Part of a small language model's weights.
Size: 8 layers, 12 heads of 64, vocabulary 8192.
Architecture: LayerNorm after each residual sum, biases.
Training: a variant of Muon for these matrices, 867M tokens, 6611 steps.
Each number is 128 + 24 x the weight over its row's rms, rounded and kept within 0 to 255. Layers, rows and columns count from 0. Numbers have three digits each. The size before them is the row's rms in percent of the matrix's.

# up: layer 4 MLP up, 3072x768, rms 0.0391, rows 1406-1458, columns 512-639
# down: layer 4 MLP down (transposed), 3072x768, rms 0.00973, rows 1406-1457, columns 512-639
up1406 092:116150130170146142138163150156155135123104081106143105152193172116125092138097109116140101106091104128135109117111126146125157150148151110070105133126151099127141137148118095076125146139140149099093101103110100096108123159155152155060113179149122144141084060149099116101129110139162147168144106140104136145118158133145094099121147119154129181117116148078125117126147105133157109120131
down1406 095:169172121160163149121111120135176140092142116095111128139130134080118094167105182136142168156137161140134115085145135176084183126139111131082146117129102070122116107122153096127115114099105167146129114140125109152183130116101122144156122140111132152093145152146100119121119154141143133104126134134133151141175135098112133169134123131108134144118154149105119126042133144171142130173152
up1407 084:147127146129117122167094110126108136104111127137152150111131155071134133156124110152173155134111144109083125115084103128170077121122114159141142133115106135120135132121110106142100124129132138141137154135096164145107123130123164129090183116162168098114121116149157129083115150115134181096188115153088114172145087075124106141106103096125103135149104108063141107126128159129121115085136
down1407 083:141138123169134109148177115104139140127117095113098142132082121119113129103135118153150130094171155144144091085108101110099121108119121118098157144082139162120122118090128124105097094112158130109139145089152137098115116156103146118069103101120092116145114115122118116127159101130141133137127148128140143149102142139074134109137113126145090115092130137097097071125128139119096114121120
up1408 094:120178120089137115111132135122167131140116147076078109107135120139151096119158161132111146105123188126119148159141139136082158117105136112146124146153087127095153168135139133136142164090072152142107099100173142117117114136140105121155127113123122091108127115086132130139110119144120134132168098129116107116083097118141148130150109133124133133118132106154142116154147086151153121145112
down1408 095:149099123159157120095093130150069133108153141154140141189076114124118103116118108129104090115106158111113144123129115193134137147135124123054112075123174162124135138120115142130091127097154137092119138135142075149103133153135118170142168135137135129108124118151108116123157146115143105157095112110163152141128098180147089171117125135132112146153104171146105139133145133123123150125114
up1409 108:139124137108163109119118100132119108148161125149139137125070097181143115143169138169144124074160137149169122132120125125121166091109086118150133111098124121156104075135090139153092151144126135148123125162117113126163107120097112144133173147087154098141134114155094131113142141082119145143111122122171183116126143130097124129131133113145128076092130172134101101089106111132084099082109
down1409 108:126116123136146143114138057086157090099135133112101127120117123133153120143145144147157126182163146058128098153103120110111158161153119098151148178135078108136143157081154119116114132130111171135151125084128149108151130098131167110125142132120134116119177122093161128132132120136119102126083138149154132152171121138172087140115149129106123149119103146103149163178124143141111135135075
up1410 092:105158141139092102088116132131115109125156171125091130122146145109164116149169134128163131110142133139163156107117174156134105201113146173136180116127078100136097139168096158121161167145141149118148146106147115147137130120160167110166171149126110120196135144128132129105137104138121115124123158100168145139122132144100129129085075115130164103117132123133113139108112112097104148088118
down1410 090:129127134142124154150147122154131115150165168093154152121130152154115107135095108137131106186113126162154126138117137094137107147119110159167151110096078103148144084096101137153171128137104136121107124114128114138122148100103074129113113150136147113148143128099123095134093154122171106148159128155081100137104139082083113108113071101108147146109157130126095147133132116136127082138172
up1411 098:119135121092160138161105125167127168159093120155116112145183123064157123172120128083154113115130106137112120124156145120131137126140114117177148118148085097130151164168091119116149112091118103131120128158117126112120112153137139140129121160125124142096126132108179145081156127110134144135146145127116108179149142095099140129135126147123168157148109125133118135115148098124112124099146
down1411 096:109113135109156109110158159148120123135124109148124086128114141163170109130128157107067115101135076153088124134093139154123159123139128184141126126123125128124125132124140124122117136117106112133155172081109148140122131140073127130149108136135096146114118135138133103150137118102106146111144125131148103147094133166092154127127105113128115180078138145133115101059127127152182166109100
up1412 118:132179134119081152115145130093107164162124128115129164155154158144142132125114110126159124085148120085130113127113160130113138106125110129142140126088177104128149122146136129078144150111140103103177106153154141156133137103133168167093169167159165139145166151124095158095114146175093159106170143121117084149104113165156142104120184103135133194195158169155115118106140133135103129097162
down1412 126:172159092138132061136126183120116101085125136134117154175135079131121137084124101099166153065155143067118087202125126156110128109123137138132124166132132116152122147101137146150139156175111134133143102124131148176163119103162110120159116184099142110113148134119150140132142101084138137130162130177113104157121150095129154083153130116188105130126110082155133137108137118128130112127164
up1413 108:124142123124098097118111093131091110106118147092125124148113088135155102109126115132101127184200107077140103118104155103100103112110114113094138112130176124151115127118141117166148140151085078114131106106144116136178114094140158166110113101127116100121139125185152114119126147143121122121152124110148148130156141133144140124148097140173133111127125140112103103173112106166138145100118
down1413 115:118090094089128153181137107135164122141140112137151116152105146146136176093161122112179144066144125113138057117163111110095176134145096155082143161173119152150156082099157105162152137095151138130136171109173157154121106127136124129144134093111119091107128130147072151109124089102098166152175112169120098109124150114122135094127083108122107104142110157118142163177141095116132118115131
up1414 108:140161142104178160117142093097093147120084125165089146090118116093119142108086122133140130151155120094108168120137108151125128130105124114148131104096147114166139089120121126100099193113144117129123160133112146136121153114130101103189164130150156087145134154149099122184111147104148089129123150129096132117104129125119106146153155104112125165117149124119176090155138094123121134122146
down1414 100:134134135102103122145110129154130126149147116124194132155137153112154118110171115156155120145116077139073146119118129122101091137135096166158103130123147146118116162138122155140106162135091134156146102153155144089114172123135115132120133092136146165141083089124109152120084113144107098148129104137097198157110097185131137160088163132146105121118135090129050176139152137060133099100078
up1415 092:117144146159147168120134128073106139114138130143136169163172099126150153133140146122144119110101167128118114131162118097125148110103097112096119112129122138118120073146139090123138148145150158101140171125137148084171135113113120143121117110108095144147147123133137118127124122150112115158133122109138157106103167139113120091106089133142137125119122150122147098113101135136174144137117
down1415 091:076165118121150124069134122144100139092122114123166143107183125145142180141132131100131115132094137119142130108135113168138083128143080171144104134121131075094111126129117125177138084107096143121115147117169121156143110133112138122131124118120112087092148166123134143147137106141127147167127149131136133162132124124107080108089110098117149134156082125058128124107115138123144125133134
up1416 107:128132105106123129128148106140173158131121133109178203097128108154126127133119115097166131121120152062137136107114110145153137109071143157150143119152116120132116168176150141154132087110156110097113106149131123111167154099139104084143160129067163108081122139125193093116139125145159104124130133158142113113153141152151134164078144117117106126112108114128101140158098110165156142101164
down1416 110:097081139160153203130121151103143166124152124120095155145131107108156121121108143113121167155151145128116126143100175138154119103158101141135106138143140114166153121118138129111155120147134168090129148110138142142141141159130163140126147092103115107149129118099092122169160109112133107056113090118174146102097126102158111154149178109153118112118146105133071105132148113127202120135155
up1417 102:193139102121142114113133155137104168085126125160109147171143107193092152135125132112086107098092144111152145149137137128129101145136127152094134116096121100111085163164145083103157136128105140099113145131156156131105125127141134084110121133113132096124109140134144097171148111143120075117147140139077149118145114093133104117099168157099118156162126124105091130104175126149127139112095
down1417 100:151115145140110082130127128115117166175131168136124135171134115091131179160154100116107167126102074152133136122149167092120090172085172117108085083125139133107144163131130140133141152126141149116086155150115124163111120120110154144144152158184157160172168111107101136111073115141130172125110145119122151151134122089155123104139143132153101073183099145109078153100172155115096063163136
up1418 111:114159151090095131148102089132074127135124144126129121178092156072129091158103115133104114134100104116165087155106159141133131111130124123096109121151143125159162108123114148150119131096122067099143094111130066119154121164116104131177139143115114152130114107121120129138136089144131093087123127137133147120117156122131121139146166120159139157132118109186153139118119170174133099129183
down1418 111:113123121141165120085074144128151085115155164125097122101117109130189114101100115122123113137113122123135117143132136099120166141149138103156189128100167155129117123119126102106120173106147138127094133130125105137139088127164129114155084126142138130163123149119125110097119115143159102145116131113103129143152129173140128154126133133156161127124113110106119086098077106114102112117179
up1419 102:172125128104106147135088095093134105142135143138129160114125155113107091104099171151085144117068138094145089155145128106160126145158122103146144143141147119120114113131126085152121155135111157132139116119155116081128124169137088132169140154165149125162092141141117144133122081094129165140152126109162118122085111098072142171138117144116101077124121135176144116112122116122111092099104
down1419 102:129094145132098101119116100176165173139108127118086155149142146085139112121129082106122104104086123110146132140129123121138149101135113177128147129145153094083073115147117134122107128145162139113148171146084168148126152136101141109138125130156123163145103176095140153157139093104145106112166142158148090077142096109125119101170149129159141166124120101125118143109148118109153123155147
up1420 101:121119148142123130128108093139080133140191146129080102111126064116130131111123130089121090096136150151114117128163141179137151079152120141157137129140157145115111174109122138133110102136169142083132126060115118094153103124100137116162122107105129117184107149130166067120153124112160125114144159143127110127147155140109139129144119113142099142181131135147088187108110160111082151127136
down1420 108:117122127109174164158117173100154178088096114128154156117109134151109166127158129188117125142063112120165102177105085111103154124093142130143117154104148107127129099105124133148124151103130144138111109169128174134154118146121078073091139105115089125135184096102142073116147145118128101115119140104195145135176145121125119121119123103104131112163120154155105123121167119109143102096139
up1421 103:132094127133163115132132151135141144163100145156138119149131140147102184082143162186141144122118124120118125150108082103104166146125125109086125142150144129138151112090122143156139095097128127127111117113108106128116126142135145110146160146086103109146115149149118128128146119090128131111127098117117090129124144092115140157147078136168132122131140132144134111096147101158151120123134
down1421 108:106095122137120112119129172194116137135128149164080130116105136135127136096109115130119104139153120140139141148121147191119119135137158121140125131108103107136128138127159104111157154090129125149117159105141134119198136153101130151100126091126143095175162158159109149140136128132151098090112140113106156127133157109154106104104116129088130135119105114132135138084119158115111152114091
up1422 110:157099163126114183140113093108095131156124148119100147105143125152157159105115101130163130167119161125145131154124113151135156104157108113116138105095121133177121168149146152131105144123154156146180093116093073138161164110104078147077089124113127146092147160121152157118087095118132104129134130136176140107130107092128135133129113129134125069148103090106125146131124103104092155118117
down1422 107:098093176123182111145136127132127124128163135101090091169153107106136118137151122166143148114151140142110186088120077106122098116157139162130095129133076107128181114125129128097165174137103141137077095112139114115162131128130110112124170118115106126124178175105139136140115114104094102178134119109127133134163147143143116122133145098087093124156080129170094129157145139130118139129132
up1423 093:111109118087131134117132119101142139119159142138136114142126123128093128138202119159125147103121133104080150142098128179121116109160139130123086147130110142089131121125128113143124129095136093108111132134133118097115152114123144131158121126109145118094124107154189092099103099144078143133099141097151137151137088113163148115156154112104100133161149108121125109178164110167154142141100
down1423 092:160151154127125113097137145087123123132158151148112130093141111115135125158128136169108102091138141128110132135121129114143120146152130141136158107109177098152112153130095151091119126135089149060128122129142128160142166101115142105102125131165144166085135151085103125112089098157096113129136129118086118121145110137105144090112135096123105116161080156134123159120092138126169109155143
up1424 092:165132126096125113138096104090106068111148113152103162144132124151131101121112113135140107119053137137141185137169088120152108089099098123155155117121117124120103094133110123093113133158151147104128130136127111125080108121135114102143124149171130141120079150136169111143112164129119094123137178122138153146127133146148147136100125114134131129135119170125153139153093102105138106091157
down1424 090:090125136142095117103122151117135125098109165139139127120121110134154159162153142131157145073145099106135133221130102147147142145130126121135116141116080132121104140107139171148109123106136163150123124128068135109131107119103136106174147116123162124145128131109105159121131113138135134137132126152164149131128148119114090134126103110127126117105078113136118104155124094153116122128147
up1425 102:168123122118152138121119124089137086161142099106124169158170118132145132149123156129158152134105145138122128130148137110120143110142115122138138136109094139153129138100155126118096143138109156112132129169106172118091116131137152126089118112156134127148119118110133143107116146123099119079076144152159160137134080117095072092108120164100149168146122099101069131113133111113166147130103
down1425 103:110124135146117107108149138138109167113120085129104079133106104138104117149112104154110161149119145139132090134128140152127113151098104108132139139130134086101145110118138050134119107106122142165125111136135164127134152105081120171104174132113136116094175134164109127104126164152143117155092133111134111099091093154117108130132110142143146134127178144132143093138137128114105128140111
up1426 096:132117138095127111153124114108182142128131148117107110172180118126074096133161139096120139112113138103107114126133149139082077133165103100105119189145095163127113102164168160140094134130122143128138138133124128113097163130136164169112092109098089145106119134159142092131090161127160120069149136157136143128094101149134172114157145152158093124173131130070115160145120134134132140147137
down1426 099:099122086122123127113122139089139188109111129139094116152119162127107156132126140121092111153098093118107098114147128114137124130117121112111155161129121129142190132110096077145105094121131158137127111150105135115162170154097120115124147170076093108067138136079150163125153125122103132121123152157137133134133134111124079105169111107119116099177119135121100134131109139160110131091162
up1427 107:162119149140091150171139112118127099111108099197165113168100140142112151154163149141125160124117117157114136120105101115099141094107113141193139121170126119121140129099135120142110154094106147134153135132147121120082149118135107138100133111139126124124090105093094106129092132128121090136139123089143132161098163155116115111138111160121145143153112082142119086132165137107101133108111
down1427 098:118118144125117131122122108135107121139175129124126104143124181136156151152139153102166122125143116121129104120146172099192114114065170118120160116108130131136112131146174151133149122147109150088119130145116111123152123125143160159133137101084090142140068166154109108149107134123115139103106146157161127123161136115152172156158105143163160156145100133116113097146142158204132156130115
up1428 100:138107122142121108132149079145097116139139116119138169137051111095123127102156097116102131129131129129175153129134120118159150160161133146119115141141149079116138151087116109176151123163128118088164075091166147116117119116106166135137103111123136123115120166132100137107124111112141125125115132112149180136156118131144117183116108128109144183127134160120144138108141160093132153122116
down1428 095:160130162110126129130139146140133077126114116138115136143115088109176165161138129102110130131163102104101146112128126124119116145154111169082091134096161120140140099131125140079123113123113138116170160142124113181091121101152115134113104143103117167168141092142151147164152139088103124117111134132107082095101082173072163097088127107058129110165158121129127127122146088103136133076171
up1429 105:115169146123149121164090167121165155170125130140145131106126091140113109141146130146150095093097132109124159078107093147130118140135124145096149139137134108115148126117134119136172139131135100103148169157143132156099142118136143101186157130157086107146171121138164104156128124169135066132108142166156119117148124099097145092152076188103153101145086100128120136136134181144131150157110
down1429 101:105139142120098116118112163150126131125117063114130124134153123066121097126139160133131130170094119174143119097153140167076155171110152141099146148095193127101100115127125120141142140162149122104166099142125153153132106133140139123139164124118113115133114146128119156186117142080160144148121098148112095117111121108091163116115133145159145179125131092102151153122103144095141142174099
up1430 092:121079136149112121128154102121161136097124142106162131100134103110153135123130130115128095133141126114087146128116066125149098140168132137125095155139131115133141083105144112141171119084063100130135100145137135121149125125108133112083132102112128154126090189098128175140143107123139111112082160110170096180120160127125136125141155069129140151101137100096089095118116095127128122162133
down1430 082:110121128092103103121143143119132173117125143178125074140156106176103140141128124129160133144140149120137076126139131137186148099115146130125121109133143161122158117091095129129111111178125131116130095115131132151110097095128164115191101116113109117134118130116097146106103121119152140146127149131124097090120094160149137115109132135100112071142099154117204111142101106149130122144142
up1431 097:097114128146094073106147146092160159159103138119131070107143106138116157128146116121165067100120124142111110129153160144150106102121114119118125126170114121134130135130081135117162120129142156133124144173108089111135113106113157143092111123139161132080128106113116118085142130129103125104125164125108131153109121144126103151118104146102137133110121125168129128128116139137131148131109
down1431 102:108112110183144125126151119148158152078114085103113131087084126134111118170096111139119161129114139107070144129121121175144088146148146135102137142139108142149103161114142137131119107144117165123115133116113113139148090177144113127155166148141111142137115123128170127109139145148151146084131126128103094098132149144098130171135115166140127151149156120118117127171141107145125150150097
up1432 096:126105106142115143128136121135120142135132144126149130157101102154108095135133174107078115082134098123169153115116087114148142129167100103115172100098131162144153156195133079142149125113130166168118139152092108120160145154082133197143149130089117128174162098144131110072178122128143167147129108125153170157181150153116117087065120115121096112170147144155108079122111146134145119148101
down1432 103:148118086170198103126141097157117141123141105158118100063099138140130136147190150109123155110106131175146138121116111101120105158141101151075107158155136126128101122129159112152108120132092147120098118146139127111155095081133084120134171104075118117128089095120097149152135103143151108169097151114127126144157113127121125080128113140141174099145122112093110102106142082146084154085135
up1433 104:108142155123129125105122110148130176076100110152132156113114121146120105157137101110111075152117156109150085115105144132124148095101098136138108132113187107131137109122150107100091126158111131155125118164155127134125141126161136118156090111123126099133137169121138100088114104126107110142120108154200142124111124109118134118071141133108093176146146129149136084127133125176163100122135
down1433 098:129101142111122158077124129148116107104151099114105116127136101155150136169090154154125134133163113138083136164169130076176103133164147135130109147100141138089150140135117129147143137107146099148163117106102122090084180112102167127137168127144114140102071135122102153092097115145096137130163146086118128120166154164135139145121143143130127141134108133125191130092123126155120123139135
up1434 104:152114111152124141113099114141130122134098119127120101145111136136140119141100055148120096145099131089117098104151149131139129145145145096102152131078157087150131147148114125150148098146167100108140180115153131122129094138124152134144100138162171144190124096121173160104114115131119142086133142117137143114123126146142097116173107192122137112129108075143133133150151135115183108172084
down1434 102:101150103115126127140131131109127108147126128092111168143113123122128148138167169116120161149131116148151081126120093099096122178115087136132094142106103094108142178146098122103124115140115136150104128088149118125136070158166152129150115106137058114127092192114131151119144165095098106127141168119131142102137131103121143110157105104132129148093158173110119136159136163106148160127096
up1435 102:154085097150128104151100146147120175140110138089166143123143112160118147126114139096152098112085195138130110162131145143135129088153112087136127068126105171143182118156142149138118100174130072129121152094132115124185084128098149134152160108108089106151138140143106150123129084164144116100079151151084141123116148154123133111170144136136146106181063097189074105132120147143122134114137
down1435 106:122102137121111110138071110112138108133152139107122145122118084114134134107127112153117088150111110112129157110126165113137104142119108131149111108101111122141104134138127134126155103168145118112147126132123142168129160160157093115129113135138112157145125146129137131099128164153149178124175167119123161094167114123144154170124109135078088070106153150151159101122131130119114112102114
up1436 081:126093133130165183166135139120134123118140124123150158119118129108132124081159163099132171105110173110139142116158106139119156144152137089131161105108130128107143091179169183114134106120144145122086094135139150135129087106129100184104130152108109159117063115107154126157158106101158138158114142187109152122098099113144099135140136132151153115110112131101128169156120126135107129111096
down1436 080:096183124123110102148137144142112124112141118099139134203136136107133145118100102129131139127168149162154143138111174105104116121146153119155149127127080129122143170129105099134118072149067151084136105167125144104078131099127110137138177131077114118118145134141106160164097136102158108117110153143119164140112109082108137159149107115147150151158157101129109085129120098147156136126170
up1437 112:154114111143148129161136139118113104094091106157125088161123113137107140131071147106137136114130131123069113158128129118126113139102132090098132154132088063158142090128141122154141157116104152141161117121133124133120096113148137159127101115162127126123149146096179088156124154141116102122147162144088131166143138090108124148154118126163136133175135122113065123092155127130125104111175
down1437 115:128149126140133135106124134123129119144140080170156129114134099105146168140146089126110119182130111139178129100148124147114140093139142112136147124071152146087109137138137104128147163097138117097091130121120117101162090119137099130131126143145145141083151152159112137116124124161120198111151119063138145120111136134100116127126155135107125151167141150160141174117165140101194126156132
up1438 083:104138119163125154071094097072111135134124123148098138141103071121148104104158109107079108109117100123111095126103103109131105115150111111098131152166150149164082119149113140129136142132104096101156125149157142123130113112154105113122112097124088156172118093180136104132127100098145130127118083120112148148118091188123132122132140165145126107108111156115041163129142086119159128121126
down1438 080:140119125086156113140114117117149146118128111108162147117116128161083105150095163143144117098131112085118115140176151135158133151084140152145142112087089127147137130130111120183160120127123130145160133167105113107127149139160155146154132137103122149113091132117136155134113144113147111109173098130134096101113131131139111133117122119114196117131163124089145158120112117125148135096120
up1439 088:110109131183081122138113106118094101151124123132161113135121108082172112087106131134149095111128118176113097096147158155096138117088080123116110109129119132153151083102108123119121148120071118155150109117109168108136140080116159126132146131105114131140148097103137143113101084109134152150169139153102124119156137145107122126145115122122131093123097095141128162136126145153153110133174
down1439 091:086102149079136107109091118122117128102086165116121099148110177106099100150150111178084108119132107112076173123105116146121082129104087098178137137119091114138120135146132134075125148167122169105120101143139110155139126108120136122128143134130110129130136100123146119136160138098143142130123120111092150127141131146144102092107112124124125169154164117123116148096113131150111147167120
up1440 091:127110098175129127159096141152170124116144112139091085169120090145156152130119116136134122107085096090122139114132189134133127165141088135131114148110113117142136148130159145129143133121147118123169119154109126140088113115113120121127127091121086152136137138137157083121143103146133143153137132090139137117143119079119113200153089131141158099134157102101124141133144105151131130100158
down1440 094:166106094124116149107135143096128130107129140123095108116116091131153121133124146118150142146140133093107095154109145140158112121110180177135179133130118144131116144121105115133126139129116137108123141142127116073136122133104138125170133107108139077109115148075077129158130140131113109107132131138121156101134084136130143109122104113132132130111125195139152091127105146152209127115141
up1441 089:118117122096145118123123116083107104162131160094126098083130142134117123114125122176116138083164120148147112147099119150099109086126141105134124100121122077085137142121120112187130142116144107112118179129144136090124160098119116139140138127137112148135094127127139122111134152163163155121154168112141146080112129134099114197123140099111153086131128112119087137170156170152142124123184
down1441 086:134114166086095127110045140184127134121137137138119116118136115108120119069125117104091117145128114127138144123159121098161128117131143107141100124137104146135152122148123156129112122115109146150091126168106139083135127149142127105148100167116140121096137101150117146121110132107100141106130137118111112119101110132154104104135152118121112155111127115117128145166136152139131165145120
up1442 094:120177129105126153152137149153118094142147141128112088128150103144176141132152090142111106134135145117132098125075161151128128089101059100135119139174151174156135133131140100093135148100102120140137107132140146116103135124140066085127146110139147105110138095119155145114159170121123121061141106125122084093117128143151149131176140132119090119111126179051124159118127108146115110114128
down1442 094:134104128126155116105153142154141139176119108168169124126125171118130151117125134095149142078124110144117106155105134120088134141119122156118171105154165116113101160130148118109111089129074123133095131139123061167123109105143140119092105151153142089157156144098095126149128083127150117128129128160118144139162144119133103097128106121116140124130103148128168140122149185133127131133136
up1443 098:116132125123110123117129190137104120120106104096096127111124155088141126114142122138144120089139132096164080111153100145139135111149103095153096105176130091141123163138154140126161163109113148129102136120113112136110115120120152111175097143135133116133118108112096147148111117158150142118126107107145097107124148155109108099150132124137138094172133133102130130176080127127163113144055
down1443 099:101166104068149150104129127151137153095164130103148152122082137150113092126099097091118088121091115107116120105151140119100154127086178165097105135166112161105145121177127128143131124151136129155133144122164095107133132113144110140132114124116158118147149169130139092147131109133159152151139129138113132114111131111115116126122124128131136130139170135143142103155195157089116112133122
up1444 103:155142112143144139147173102128121142133103075113131143122100108110131123132134125143139119069118154130143145143140143144115170114139111128105146117136089140130074135129110174157125122151142103196125101136144115136141072141094088127122152074089150156095129149158163126131141122130071109124108168169110127139172129107122135175101119136154139113144151124133127110107117112139137072103092
down1444 103:107144126116148123117115128063097136132149145142114087170152177107126143137107122112114106130159156099154144142132124101131119153155146125136148147103099125135170119197109125145128132113085135105133120155113164115122079156150146126150149116122119087161142140081144116137142099106119147125100093125142106140196150144134117101132140135124129124126118125123124106119144103103143189139092
up1445 081:136154138157101140109118120134148133189112119153154131162093098139112141120142111114137153160118122117154100136140133117121148135117151098093130122139152136138132113127109112135157126124111126152109139152161130053131124157086141120048117133122114130133141101132129128082122124090132106149122129160129108136135117118109152164122119125105150150180154094108130074111108101134121157105139
down1445 077:126140150099134110154125102104136148108139142096109142119140157079088151132119121084159128136080114129111108132126135090100157127162176181120138139103098170161097152124155163139112168121085144110109136094128158107209131121122105136149108150119117110125156154089130155132109125089119104130125131134099134102103118119074161098088148144103127144113160110180117165168129115132123166084134
up1446 084:134187147158114138174123174132147158122156148152093118133140170121117178144127102136119112128162109094163131154111120134139155122122112145154121159126147135113129146132110130107139174127162099102122138152129097118103119126134135138125123092094150131127163167148154157138122124145108131130129150147108189109131119184179110093120136126156117128145125092140125124135115141124103159122116
down1446 079:116139113134159110137191135139101122167138142160117115141148141086109157128132103140134102119144089170136143103105164118152111134131126153132154135113143142123138104102099114144108145142158068138115087155145134155144163128121149122156134127146162129115112150074161101116126114101139153147116149123123154120103073132103138103161147150111110129126078125104177120154154120143135133123099
up1447 100:117160120141126126134120142127101129134163140111148134106175105140104122114119090127137119147142148135060126141175128128070122100132148110072115136142154087117126131114137119123110151175123157131156150116100105129119117118132150161162120149121140111189128133128138142092142128107149133097140128101145133118160120092096116103134161120111153127147140144125125170135141106112133100085128
down1447 101:109109123131146098139117145175102122113093147109129116171125138137099128133127114138102139153128160148144097102126093122085145135114118096143110111128106134134186090080102102124105128106114113151088122136142140127140153117144145112147172103106125151128127102149132112123147114131075096103128117108139125159113140131113132168103132122116136118150161114138116116115152145154128089158144
up1448 097:151163127137108141174100136137103113127132124149111050159142149149124148092122083149165125155110077138144118101122117140150129145096154112151161118126153132104133120117115123125127098072128144167108105135109085150148157109147134096144125087097134100140129114162142119144139176113087154204157131141139133119113108154152140136078133098134119164169127155125133115145082142148096170114144
down1448 092:149125120111151150168142113114146101178129140072137131128139107166067120125111104149151117106096128159124116148102137085116135123171098132144130104143136140116091118134129132127121146141145087115126122105111141084145115104161109082100159135104153141115105169075107134150073149126097119104117125123154127089121117075120115074136130135154164135125136105100165122125147170132170175127126
up1449 123:124133130087094146132162141170103105144093120100138094114115104110138148134143123120134183167177131146131132103132146089157089144107140127122133113132153116118159128139086118125110115175136141113106173130122140118153080093149122093139096152111116133150159102150132129127132173144112145123107114136075107116132104150135150146096099119134128117142172092123180126054122090157162133108157
down1449 115:130113160118156164133069085108117125110169111143139118123153114093153113113138173114137156143133132152140104093129093123092152143110131114121124161141148125142131093153143121133158125157108139129131125121150129139103135126101116162080088169099098121150138139142127086137151134136104128149089142089165144121120153146140211135111174147169123147106100140144115159118131104123133084134138
up1450 100:142145151144143146112129113088159168119143094122095138161137127130164141088133073126113138178141115104115127089138125181151128109133110126115160082146075151154113089136199099137149157136096105136155141129135128140132148118125142126122164140104173157108132068154114113108106105161131120156120112092146110127138113098109105099196086105137113173101121138162127103175143089134138124103104
down1450 099:121150147134160119109098138114132095143140105083146143086107120127122116149162127124145117122137154130111115083082130093113123138122137105123114153132113085095126166104099161097113142107144150139146143133143130128123127158117125120103127137149165105159154149106119119118142134161085118130117154167105109136158105114154147147121141125147178119072145134129130121137109183156134157079102
up1451 112:125134135141168134084128110132154118142121136143134086149114132117101167124131118106095084114118105094111122108142139070157146147078110126100126132134126078138115109118078089164073139115124144131105137091124153150152102146131139147088125128178167106143117122094130117116103147114139114108112186165129125122143137117140159145161113147146135079121105114152147102139151119125085101106101
down1451 108:124104125144109098160081157131131093144120122148145149157122148124108129136123158137166130117118090101143106099133162120077101120174096123107126151113122148125130101073117112120084153098118109141120159143139140108160115159129157144110141129197114142110135137125128141093099137110132139085106107145122131144159146137136114175111179142150122089123123145098118119122139169092150098135147
up1452 088:115092145135137120124114137165124128094104128129145147127145151125156113119084100132151131116119101167144160088120149098120110126143082135130122168127129134144125117093095114129156084119166114136108124172114120193132133149101167116108144110129154120187147128141122124139161132135120164090093105119189149106140168108119099137127113106108133153147119153125111105139171133114150165153139
down1452 090:091150125135139142142130105142114136129101139165100134133112091123124123192110125119121128131145096119118117074170124123153131125049152105152125108133120106145096118156133100108128117138156102141085111139181132106140134123172146110135057122124164177122132138096081102077129156142110100106177134125118138082154101152138127175120136120112137076150125144101120131119134174118139113169117
up1453 104:118121114110134051138174113106109151141102107150123082113146124118104176094147115144118142111124137102083147156170116145137133117131121123190138129106146142144131115144116129135118149132115096146098170131133109155138165153145126159124116127076106134101138148128155161147130129127098121076152182091109125146137110158121142114099128139141130137126144097102147106171090106110152147076140
down1453 095:128120148163144133134118126141135088151086138137146130136116136160122132124126139164108125114197131118162090165119126123123135137178201191161075138125134137113120159104124092095106102127144175116190059093107084146139151118147114136114101145119112130132119142115123143089113159085164132131130111137137125130143094113132107133116120069124114116180099144124141101127114184130104080131144
up1454 094:123141109159128145123129132163143102147115148136103121149134166144119178092101121129153116122152114124115086143117111095129162189109135188130156146123087133111133167112140148129176122147127159094124139124160111154122117165096097116127163161157136124109139130150105146118116122134110106111137143114099154086110134164121125170155110058119134118139108127111137098102129105136121126131136
down1454 091:134071134153127121148110146199158091142092132127158125075156138133118121089107126129146143136119133165132112110091149145122153137120118188120142143147156135123136146095137103137111115133106159127112122120112102100120107119132142117126141143126143115079139112116180131096131127147117120152087116104159129170171150140137141103166109115126152115096135148105081118132130129155147143161112
up1455 091:120147137130116151139160117151153159149068125126124093118117117107100143103138118112090125131118132120123112114157150151111090166143128082142066118145106158087154066155145119150173118113135148147140067129157138123098108135107119129116092105160134126160122138110131170149111099149129092120135132152101095163160165119133093128086135150131154169154130152177142125127132135132095126111165
down1455 089:117142158111142109130101173122094134175117115161099178137145108135145132121121131153141135174172134164083098079126132122108163141145130160115168093110147119099133089162115133124136141165147107112126122175151129119103070153119112125104135093138115147111134155132109134130122148102151107134145132101137088112090149124120140096153107080104130091112112166122141157102149104100167113156137
up1456 093:133164138163173136167123140129185158115088114154134155132109167106117085099137142111113152146100152132105156092119094124118145152174131140163153081084134155122115135131111141134071159064123174153122134182128104128182135142114140176097130117104089112108150131130129130119126109114098135116156119114128098163099153143105082098082144128118126153170162133123101153113165105147146126118136
down1456 099:113124113116142133102140095134118152115152132129077082132173137101176149137131107097071134150138116149123113162125123082122118122151144110128127096127137084138151108130119121138165147148152160136077143144113142151088132104157145115097107149127113144103144137112108095028179158125146113145116116167126129075151119180121139088100084134137126125118135108114124073118088134143109139096148
up1457 111:140135129143096126116124107133138121166146100147146111133086115158139147162163128089076097164156128118134114181058107157158112148148146151053157140121149137156109138112112090112148098103118138100084139136206119188127127118166146108117137116085173109122151117160164143126113136114137124094172171168144114138150134095124107111154119124133136142086135125103141126109115110117149150133152
down1457 110:173124147166116100171123186115133121114161140151133117108127135125105147119087088136135150108131143122106101103164143075100119157136092153102117111093140134134094170122144157119121138146114137138086118127107154103113088133178095156167115155133108145134111111138081162136111150124117133112128114124099121113153151139115158118127148131135111121094143098144123134153149138158134130116148
up1458 091:141127118153118150131114107130107111133106093102098141118150098123138113142111105095101121157117083170089137158166108134139114147157142106115143097123126171157146146103160162136090137091155150104091132112095107124153113109080101133131179137123138123111118156138113156141145080100103160089130113121156128129148143077131093122142113161141118149155145148116128102106139126123118115133107